config = dict(
    num_attention_heads=3,
    hidden_act='swiglu',
    rope_theta=441000.0,
    rope_fraction=0.25,
    qk_norm=False,
    schedule='wsd',
)
Each number is 128 + 32 x the weight over its row's rms, rounded and kept within 0 to 255. Layers, rows and columns count from 0. Numbers have three digits each. The size before them is the row's rms in percent of the matrix's.

# layer 6 attention value, 192x192, rms 0.13, rows 0-82, columns 32-63
078:132125110199159131140124077083141165106116197137180130115176155168122055091090123212107107192065
075:101149114076152159214105121092123114144145117146172120116081162106135169069111146082162110149054
086:129161114138121132139089147099123130182102100075119130134098148164098106142156128132008140159187
086:123058128112143029162148187105129171059171157149132153148103133140119140137071167113108174138146
076:085140194175114124134065168135103132128113070159140132108180142113134172130107113163127173151103
081:106091136095112177098156109069168116088115142154059158127066181126113175152133143149181148114152
082:046148150123100134098094125106110069106083169133132135133089162159089142121101147142097143116142
077:142150161151104108090121202119130095093156090158117110173148173134043143119135098139155155119125
079:096195091067137142159148156070104175226114143156155167121123087167152170104113139115089130120126
082:155188116121069131124126152140134114084164141145111106088105128104136146110149117133090087133103
083:081187165119126185164137074136173140106112125124161145115165184176177124118094157123160133140131
080:152158128142098099187095150172090173160135160163136096158145127148131125125151077158137148190080
086:141148128123174143120160067107233161169162080137122197186146134163122133140072148096122128121086
079:126134129150127140103110149141163082149119107111147076131150142082179102081127142173146084121124
077:097157111154136127113112181091190097155170155161134123096107142125158150115141113091133092086133
079:102135107120111146125162118133142124154134106100127125117100108136109095122069113110137069050163
075:136160175154117101134123111173148152117157082133115097097157137159147109178130081157114153099105
081:111042135085159098162099086122149172112175047114072140190150162190064128124136119115113132123173
082:135094164120119143134129148163151097085150110087107160132137104164191125109130120168087134108109
086:139153153199056140167108164134179171083116131156179111121101112138147142088124182174100067082136
075:108168166140108092129132107078111082112132125176148171193186096118176157096125114098064100092106
080:092132101090163104102129090093110089084092091126166083141142122143140133097104055105106147101113
077:084079089075133128185132066186112106131129090178159124131139102145083173161082106110104118071076
077:130093149135185151145152174112250117150127121144126167117099082136103095139130125129124152114155
073:177133076130153123182118099098118209127143154159146096137156096149143112200087122192132111121155
093:112148142127127141132077087071132133126149145142074133083180122127111155170103156134163108146106
084:155143087090156108110155119141132088104183183098142067167123103197169147121088148114079104134110
077:104111139181117117148163214093113149124130145135143140151140097152157118155105134107154195146088
079:119175109069165195175155186135048157080175147127137070138170080175133068078119171164106132141081
079:156156132111112172082144135100147167141178109073119160128160089152134109076099154128149178126107
077:104160139108219103135099156101087150103152101109107094150113179065154196144092201125127105152094
078:113129118158126114162072094135155094145056139158179119077155155115073070122148090074227129094090
085:141126182139109075158156160154129151131130114176132144129156107169199100168141075107175079104126
079:085126116163074208219067098125107111191170139155040167136144115170170145104149132153172129081131
077:119163089116114111070124097168139130199150121129121078124098145129169110186120068089129128131149
076:110175119145148134174118149135158178125148129143081155135101165167084096222149146117101074141077
084:029079146124141113183167163130159086091100120102130119165134144116167129170157135130181124133110
080:139110164167157151119075123127124152137135123147127072095155132109105116047139133111092162139147
083:129156159146145128177134142143144150112164128145120152164117116133122121104151134140067133168188
075:123135059140097117126099165115130119135154154134104119140071130112134153113048125087177080142180
080:071161134102148163109129081157104111154142111141163095205139128075118102170175107085128105135107
083:127177097113144101118058144146078142142161106171138124084091179121133142096147106108144125174096
076:161110156087155152123133173166107096153172146109204102118134186082096110148122109143124185138140
076:107135166116130073135162081157108117119093141154131163118124104125118189179126164176133102169150
076:081114118137154155115157139109162138137126136097090136103104120119136122117126088241133126123134
079:164089165167155102135149124128146168122151134145126109105164100082140144109114111135156098132133
080:116175120137063108096133162114196116138114132153171124142165119161083104160160138156172108110113
082:140106126128134100184132085145113118133125125110126136111180148147119125146090107129128076117107
080:113148131086142148139129091119156107064127136103166168108104142116046145118122104169152106124132
082:145140159123135178134130125124115126179148135100131153128053122179179113146102172158114102120132
083:135159106126122143115129143109201167123141120153150142158170091140125157118153139139165131122148
086:118148121098140089188164090114152060124182117069100144125162120152152084106080111111145131123154
085:194084120134151165119136123135110163149072143171142102157150166093089154144128164190090140106141
075:137129124156051184147090154077177138087104131102127122172126131169155161149106136059061125101145
080:161119138061114115196128132073190092102177054097134176121100127070137112139127163141127169125113
082:148120136110081138142113089107100138112142122144138097182117181100115118089075127177104068075106
082:148115142123158142112136155141152147110085184120116056128199100099141088124113146091191150109165
075:127131122186129073150100118096090122136111162109117150131101200088155153120189117114053123161151
081:151106112124138122133132118147163112095160092163124109179084171154091147090113154110109134152126
077:100155133121103159114148089145150111112117117145164129142115119132163200112139138119155128141198
079:186149079130157100085109135111128126144137104171119168149183129179165159158130074100164097114151
078:157091143116097132085141133086158148093157110135130170098133120133099173145142088092124119169095
081:111205164088086105133085119100164128139128135138129104089099113074152132090146113133129163087150
081:120183112072163181119143064143176149137158139130105127120097110114078183143063059156099151120115
130:183078122065155126102148140124101073086160120164119115069164118117174103104111065049111130103183
138:148125115113127093136142143099124159052078060150116166091149110152072133070180136160145119120061
138:104128117074133098105142114126119079117173037099130073109143150150136083145099136127107142115140
135:156179139144136103134125065123143128179139143150146079179120096128108164148098185097139105184151
141:119143169092131060090086107098078082082192123103125110126139202161163131112169059116058093138148
135:141109145129144152135121116131127118088129137124061147076138112105174152170098111184175127125108
136:128079081094186067079117121104182109169134096159122149118134183144135156119154155162160137133136
139:181083172167153136141123118164125170168090184088101112113097097160109122129119181113131121097128
135:126146143147117120131113114175163144150097108111111113078168114114144151135176135193085135087118
136:081116134122102055131131110139140115150098101101066115120158158097112127163190116120148150070211
134:160181190138159197119152136118197058151141123148135157126154129138107182146127149146066144083131
132:133113164081145139153108159133197144121162141117146111092098141146102126152118145160137115170129
135:170143162167195136142106043129144074097137150168149139133149073165033122132127109143151114126117
129:185058080107158164100175163137142205181128121135101117182216044170141115112120087115129085141109
134:167067123135062096103112110093174112110106121174139137112105116119139126162150108113129124095183
136:132110142147101147145132140110141168112129109109111123117081143122119155164142149132116115096102
139:086081137134132139058146156112158144177106128069120098144150151093123105137174089139147144126125
140:104161110120043132154166106139119131181112084147158147170145128098133144134145114118143171179083
134:160140131165100167098161148143149085100138176100104158091055124184136064133153123151118133173080